Weights of a small GPT-style language model, trained from scratch on English Wikipedia: 6 heads of 32.
Each number is 500 + 50 x the weight over its row's rms, rounded and kept within 0 to 999. Layers, rows and columns count from 0. Numbers have three digits each. The size before them is the row's rms in percent of the matrix's.

# up: layer 4 MLP up, 1536x192, rms 0.15, rows 1083-1114, columns 96-191
# down: layer 4 MLP down (transposed), 1536x192, rms 0.155, rows 1083-1114, columns 96-191
up1083 117:512521478583478520530550411598542457470487503516448412454545430505497494491526477519448471510499505559576501553537525458491542417401579494425515480448470542549512593557471533417532390480445526461493397470531523383508572449570556519459507425593509459505552523543482453586549531554505517464
down1083 129:602474537457544499457542420435542465596475552527499452539538467535397533500536435451482511534528549470564428571547542533494435515506481456571509509486572548542375457513425533519505505533526499414530461550448594457456515438475541487508523502533476488451486479438567435542458488447545589501
up1084 089:519543488486514505480495469483481465478541503504484472419504406478584544470584480535494465466527597458472575563541505551601541517419534474516505584506579476391539577519441580458413565478421507592426456505530468438505520468498633480495494537587470482544549552550427460483585565541577416481
down1084 095:510478528412425449517451456533459570483405434468475514379481543544441469541476478498483536554500381482596473525511508500427445539455458545545586471518579446559508518514517486567509531538551471413579451514492501540462495471519533450524438569516527469465496445446516563454514462584508382464
up1085 107:456643524447567497458507550531427591479493555473569478583437479521570474488434547496570520552544441427471512526503508576437499428488472444517500428418536426503504469558488466556464522564462419548482511521434554513516463613431512546504447560560550507455455425564509493576433513554474458488
down1085 109:534578514460334510503485540529508469461497511514483516536504497477478513533435545565517526533588482414488551492598528462423469523483484351459416445487543640511467419519540469533475614493466458556427467450524528528480444448565550519455482502505485494610511453474490487508515522472514464466
up1086 075:482516520534430487554535611482538529463454466434468577608542511515470498402484479463560481457467435536439517488520385434553484491500604516528485497514443507446483463471404565450493478496528533510477533394453466458498507438495504458542553396498541398424456495489524479645453414435398539512
down1086 076:501532504544522600384413524416588425536461500483506466575546456434506534476481526478497482489476514400557426514479492499557533424513456485533458444512394526533596470481536480543537620481502531475523444540538630549487518497487519562514513513547443468548540534540501506459482533539596577511
up1087 109:582499414573532691541534497433425551497501406478427473566508571519544459480474358533507415492567496399490451485544473504572508429494386550520497453483527466476529459501515511507519562467508441491508465539468527454539473480452482516458521467578495507492588384557444518454449497503469517378
down1087 101:527579464467473538461611537541533505509480521503532485475500518445392583461537474475525485489520493536487449521469448600480530452561539383505444434493468530439533485431532543477431572532463527467526487454547465462559576503477458483597521455487395472557449486423464486533525503481522496468
up1088 103:581512530553547543584414561549472515545559506540447427526387496452426544505535479543546557522444563492472406487530393542537512493459530567592452552404523516488509500446421572428516443585587509540489533444391418484491492536555440522520458479521463452602545403481341559462496571524521450449
down1088 088:494475517528555556430444501438525419482539500471493460514545496524482441480556513484565420489493529499523464466535510564576567509448411460432462484509470469493602547557414448529488516420468554494497471571509537540582547434510457387468389402547620482453483518572502505497482531586519474493
up1089 084:534500489512562570443461487482404470466498466496441570530591482569556514413614452555435430527481501529484504522472490411542528507423530505522518524438480501527458485496385467497551541491582516456540468494482599531469488557591445543518396507513557472509499455465543469540579482499438470524
down1089 100:503502462583484538458472449487452462593477595465411535495498530469519511434492467544549450542553396528464578481575455549568538494456491439469458533516553540577550450483457478487596521578519536460452482531556581420593480483496488542487507544476441475484470478507571463559516488469502446405
up1090 117:545541537485479541568457469524452457485534465444548483473511531454446491485606537532512450556558581495439534424596366439525512499486518404471486598521421480448527417567458476594511472490495461515481557525585539532465547495633509475511546485467555445503567548523424574467487571437604553595
down1090 114:517438477634551481401427542519476519481547490504487533480579511488437436479499529519502541425514486597575471493500573538532512561534472478506456471450619468519491490457556515478504529495572444456382450543512485562568474453568551484480436570526586438537605447503459499470514571499448546428
up1091 085:448505540650396493496516526383465502474507513453486569496498447479510556590534456404474525575570487576537490513536466542493444509505396426561526544549395493476447489506483444569508424452537474490532544530587436589541514507524555493456498532566524521512432492571515543462546499497443510562
down1091 083:506475501528471601453571511478503490429485552478503508539529490502456531557472559464568462437585496458564418486539483483545480455560489504478555614450505519558532468435524517455427530508509495496508477439455464486461508547497519466548448451556453558526491526430498444463523458553465403542
up1092 132:500509482462565535459543531454536603455476534430512537535481478554485455578503514493485451542483487435517470569583450530534545543371551456514567433510511493476591447528465556448426532507432530587496501539501493521508480606532466348477498518499616451605475449471458502432467510525457569527
down1092 121:517392567510500441537531478505426436493505497563478506435484511413513585534437537578523522493576555614479528518490580518479498556619449503520555507559452493512484498565548532539513521474564564496449541429485510400512470485496483392472509496479483450612514483435485442561451492511460529534
up1093 111:361449445476462453466495614451480532455559475503412512593514525481407502504394595552559476566490631482476470536465541511490531448523572472471451531564514559495518516527471459491463441533520548507481546559552471417500469518460407420499503469466525415431427512525496512485519404506551467462
down1093 120:413452547515504461492478382506479420441508558527470535511524536444491466526551412444495440442505379449608522404489507528511423530458593540493587445538467483494548429514550586559490535553561534451504488531508569475432451470552565532492524558591490496414478504440501541561485552510459538518
up1094 087:575508589441575428407501462479571521470474519435557504530462480459524406475568424639564440542559564470457474448547463534510439540442476577502525494596512512415528577442397470480486518556498494522423485492492484645440507423492466509556444608515557503371457526526432456504522574489492485485
down1094 084:433514481448515529531516491579469468525557541601545480483528482497530510576450577486457542547473453490477498505492544464603451518590384435484470553410428475588458493513515563416437553561490493513480483448526466476472449618484550576480477511387475572596488446556596594537451489520498476427
up1095 112:541473522526517471502406459552498570514487527452501463531506553485502615512483582556430525525527584536529585513504484488479421495504463410464486538521469507492559459530507473509644517485525404558484522550514546497512469538539472549492543491480492416508617462544404406437523524498417508470
down1095 109:497365510460520486546617504525563543602469445492448465496449474547507448463407518517454480505499599566486556466441508521609467532546457558440464537470513564616522377536462584457546518449584468477432471511514476540506514455481515498473542501503435461589481443503495489464441491500481434483
up1096 100:501573477514530458430519478533518486546556403457451537466627459487524459420474433565500468505538536523585502493548554481453520535520549392571456473429491458520533554407501524583506533445550491549445470552521551479493448448446443513412590520527542580490435472503482514471586568483542493517
down1096 102:495503452588533497521555487510463509414512432428461517428561497438437527581428460500449582458531538595522489507461554483550537475532451462512383489494403437496490441524495456468426440501476504457596455507408484399502582507555511517562472490518430387490513480426520480491519502453557467592
up1097 098:572462591418489471456402410490533505633601563454554476512560472535502576492510402586440518531566486395454457465424487562481484518489480542476486503513435489471529457526468449481563504536547476575508592499525538514490406468512488525482485451474488502514595471518549568444463605448541476526
down1097 098:522541459488521463586500519479469404412506558519531488540528518505545464527485469491481545464536499447535537502537457560502453507545569555524386557485517572424547502524583534562557489497516450503429431531497508514457418417390458465501548500469458563507494439548512473543525486401579502424
up1098 111:526518529464523471467431442484560525468469499522501518584460457541421460549553428495553516485522506501532510468510507505464503533471442446424484449484543548591499411523492431503490531367628483525480558503472582512516528579475518578494501481539584454416488535507531441508453506492392445526
down1098 107:477524492527530581557483473439506419469529515465565389510543534501562454572432560487490475557512473492596460543499471562520405520518445422560478527577534586516500516550371554367574521507508547479467530549449456419409510527563484533516477560538450483519529495537408529508538496426530498516
up1099 095:585419535530497558537542472490522549474444404488438460554587408420525534465514503500513527495523533474467491563556550423458481444486477543605414528427563573502548543601483501587526493577466542519505478538502523478457488592609381446487524580461494576533504455518373480476507514521494483458
down1099 103:533464360496480512523572539557521512462496597576565482503464472453574510549531522389538503517462484442535527517609494580494527413537476508547514502511465452537455541507477560452554511511608512413475474461577501528491601486556481593550513477371531531479472565565524496541518540478485488512
up1100 124:580562463554553592394493535478518497479426520614484549476569529598469500508457389489509508498605504501573527518538394517502453428419431499478472635494471491568468519500461480495566483473542480460523572465475499565529461469420467493557444488493513559395496488496409375485569571530521543476
down1100 137:454485508486522489484486588396461505477463604506447526508445439434509543506484554589484454475492449431526471553523591481503460566477554574504486500540362476371517500578501475439560506452494546539551553503477423514480488506599406518521489453446509479464556515516479542577575474535434506395
up1101 107:548533431377437445425572456449555395446554421494486391418428555521545557516549418611561512526519545567454529520474499441501470539529481512398481492586442506482555594513565457552450507604568467453564531477489494556496480446440491490448468512589511477477472485456454599587391528478500484565
down1101 096:505521580535491441516448434523436508482484616460462551513617495539442587489533532478581523567435499617494502452506468599497530565541513522551493555457429507493406394514483459538556473460434520414504436534484474594554532480513512549408525456543588393468560427464509422531403450498453551444
up1102 093:493456531556415546521523531458455574531462490590546539470563528448549460477527492581447531572551490536550425428502522462588488528453504458452509477533483484566518527426507465456579535529553504495456526537471555466463500595517471512402515515635526480497553540512490546400461421494472633375
down1102 091:484523421538492494613497526450569524478590490574401499574550599453419444521450471500455567497477457641579580503547470551430520484489464467512492443534517589489461450516454378484463409581537410514485481540550438534534521470488564530375445464455426532461509515512455473516498502410519520525
up1103 103:503558479503558463557486523477365499462559504533458586519547522472411541457599492519548395520445502461466528463491461408473553519490546462598442543526495582528488445454549587476465459463566464454578525559415527476553550504427548432483436404581436511554562391496486530419579540516506564436
down1103 112:542510482525507437492451451529493540456478544453508591573529598534499498438516493440392425462395464448535503540566574494460462476441490446551448551455463546468476435409501465476490542489507508493500533551520508486537500434513578447490453475493541549524576508517483483508615557510548521453
up1104 100:463475522558557535405447544582479491475524523478504506507446417500471495502516523477520450536489497507582524545496508438566450516614555532479549564504324549499420495539532586435476494535536427531499531484529424438537496505440536370494554537521473493505551523456366471475476593323477497456
down1104 101:487537516409526561365483498423438494586540513508508468474537523601487433514474466509508500572489507524517522671534514457554436474498609465462500489447437501481438453469467554583585515607474458542535559530499521534570460415546588429488456512458506496526578501496514577432526523476559506631
up1105 123:530477371556482390408546550469535541456505533420547534540493513470441421577508462460508409477431496533507589514589507370486536499460485517515460520477500574564599491500535538468549568516443562533394545525435590483536398480488448559492550581496361498444548545420523558501444488543418517491
down1105 113:440482550465506496505401449428605500475452465525474441494584541560514463564540419490453501533518551583410541478549506532597475537464526549443506483508400567532443399507624464520482506587596481489589435575505481543481459515448500580397512547454426539480461474487485436503565457527456558560
up1106 091:566501500556479496492546492567442505446489462623588535527424478522451488527421422477503569547444510439489567419516482546537478425446526480606388592473462541535510547526441547484482551547520526488446482449493393520472463493587474455507520544480601511501493511569558566439451455422476531436
down1106 108:424456514458530513563419440505571532543574525569459488476533532459460575510501490449432512472532542579420573463575557476408456502469487441440575594503548497549439481598509504416512546562539548488495546493503446477582552445547551544502508526481525486574497570601548460511452535438429501535
up1107 114:486442454461462460479575612527461475497597572512460464565564476492573507382462537529494519477492516509573523460423464589526462522471482507484551604503535515484541411455426541474525437537511572484577490436433511511485550485542515482486504465525519465493599443575485560558559529496499564387
down1107 112:450448412517470473509591409483468402602577519573553505474487415391523545562387462537486568500494464550573543612479569543546579499526437479492512516585431483512547525508500473579474512462556481427521535523470472565551510571434526517453469564523440512493545506515559489554453450566452455457
up1108 111:513425432468452514497557506451545451509472491486546543557450650551466534503454511537482430509652581469495437543506451521508474532487597460481408461484487494523475545507479482474592479452508584501473545557550450511656531543539503448462522409465528505492481485447509517379485492494509433487
down1108 123:508454538485474508502518476521550454460480449544489432516571542435486519519492554418459501539413508550465477540473535520482540464519566475465540513416646537480484512489443401503511433520406487524478424536522527484510542495531518562487470511537572588469483512511578530485548501478490574489
up1109 092:537584482523503568581582590524458517495481535487575520539424431482497488471412604449522502541438494489473453533502510509467522515470459530509458347634545517485488469622441439402473490562532484530528520546515487468479529526429394397529543491454532489535457509611548505487486448480526532486
down1109 092:600499448434525525482479514557419517686503450426547502555482539568537507594405522511472500510496434519516476552560452541543559549502483602499514480449472511431478451484446535453566503491545483470433508440452474534541469488506526459528437570493491558501387439445430537505483545528524582541
up1110 096:530652543539563516468564550529551537473483490482593463627569490579489484520557448513484423486518541491467548479447525508463462544502508522437476508522448491488512430525547479447465478529515503449475489502433554559507496512457476408515498596384517484458443600449503501473369417604507493479
down1110 096:437534522404558534490489442384493535504490530455429587481434514567469449464508510454454497559468443371535449540557465464495471469519611534618462541459509560473474511511421508503481434536457474558583470514479513570545493474441506503547496493538439599561533547551446492546584478480487524514
up1111 104:490384479592501444492558576543485519491492480533466490424422475564492555423500490506519456469496517467520506489602449521484472511386480634534501529507436543503534505454497507517520585522408449476551536544430511507463519428503462525508517519486600513478530459497510493512572631501489395559
down1111 107:414417619538508499533392413505510542460481442511574439557464488445532555469530581450501531567514409526409503571450487473491518502589486502466571536509476425531389444492454438463486643507424564541424416512526526596427508516425490470486459493519467466480450505508505452536520512503470426562
up1112 083:506469430541464561579501480491523558492497498479504405407484469517453498455438447586553526541513399496438538515486527463503438528519490443538488536467563603450475417539514486478516586454507581481575650549484436563489563446556546552445432497552416511443472495532515500484449655493496522494
down1112 085:476514556533504532463520466565531467597464491492479562454495381372576560551436493574514553477485564500539470530502478489535522511539479513497490578512422509506493418469579433540632498454467538573545485525539568442520465505517522569465554477588493570486479461417470482482471456533534436499
up1113 120:478469510534493427416538562533442496413505545438482460536506458554433556581434422462552505466528598459454443534632401536510564502450409467515527460529474545599483529509474559538459538546545508544459466462396494551448473434482462498443577480595520452588469467521510516471514365508467604526
down1113 108:540582404463498479454456499508599564574522454518482472554540457492457428600557417459493349444545546458507496502475520532510541534535466490477525528510458520486541464489443429464562518460477422481571466414587501511516397454556520454618483511574519522476501465590439430503497517521541496426
up1114 125:487503533474516617425476488469480527449548568481600539452537503560516525489397502518489469514545493573498457541561499508377530509417516500427485446555444540467560519512552552504475431526500541578434463447558580475465490569503457522497548482548465503539467450579443485508470444454459550511
down1114 136:394561496486486510499493485569558512476461482532454590454499490621574422480537443475434548443484493496558547527426533579521568526516512499436515546517427413478520494480430452540462529571518516526512515474497514509539384414593511425553584399562451573479477541520487478515460530439588576540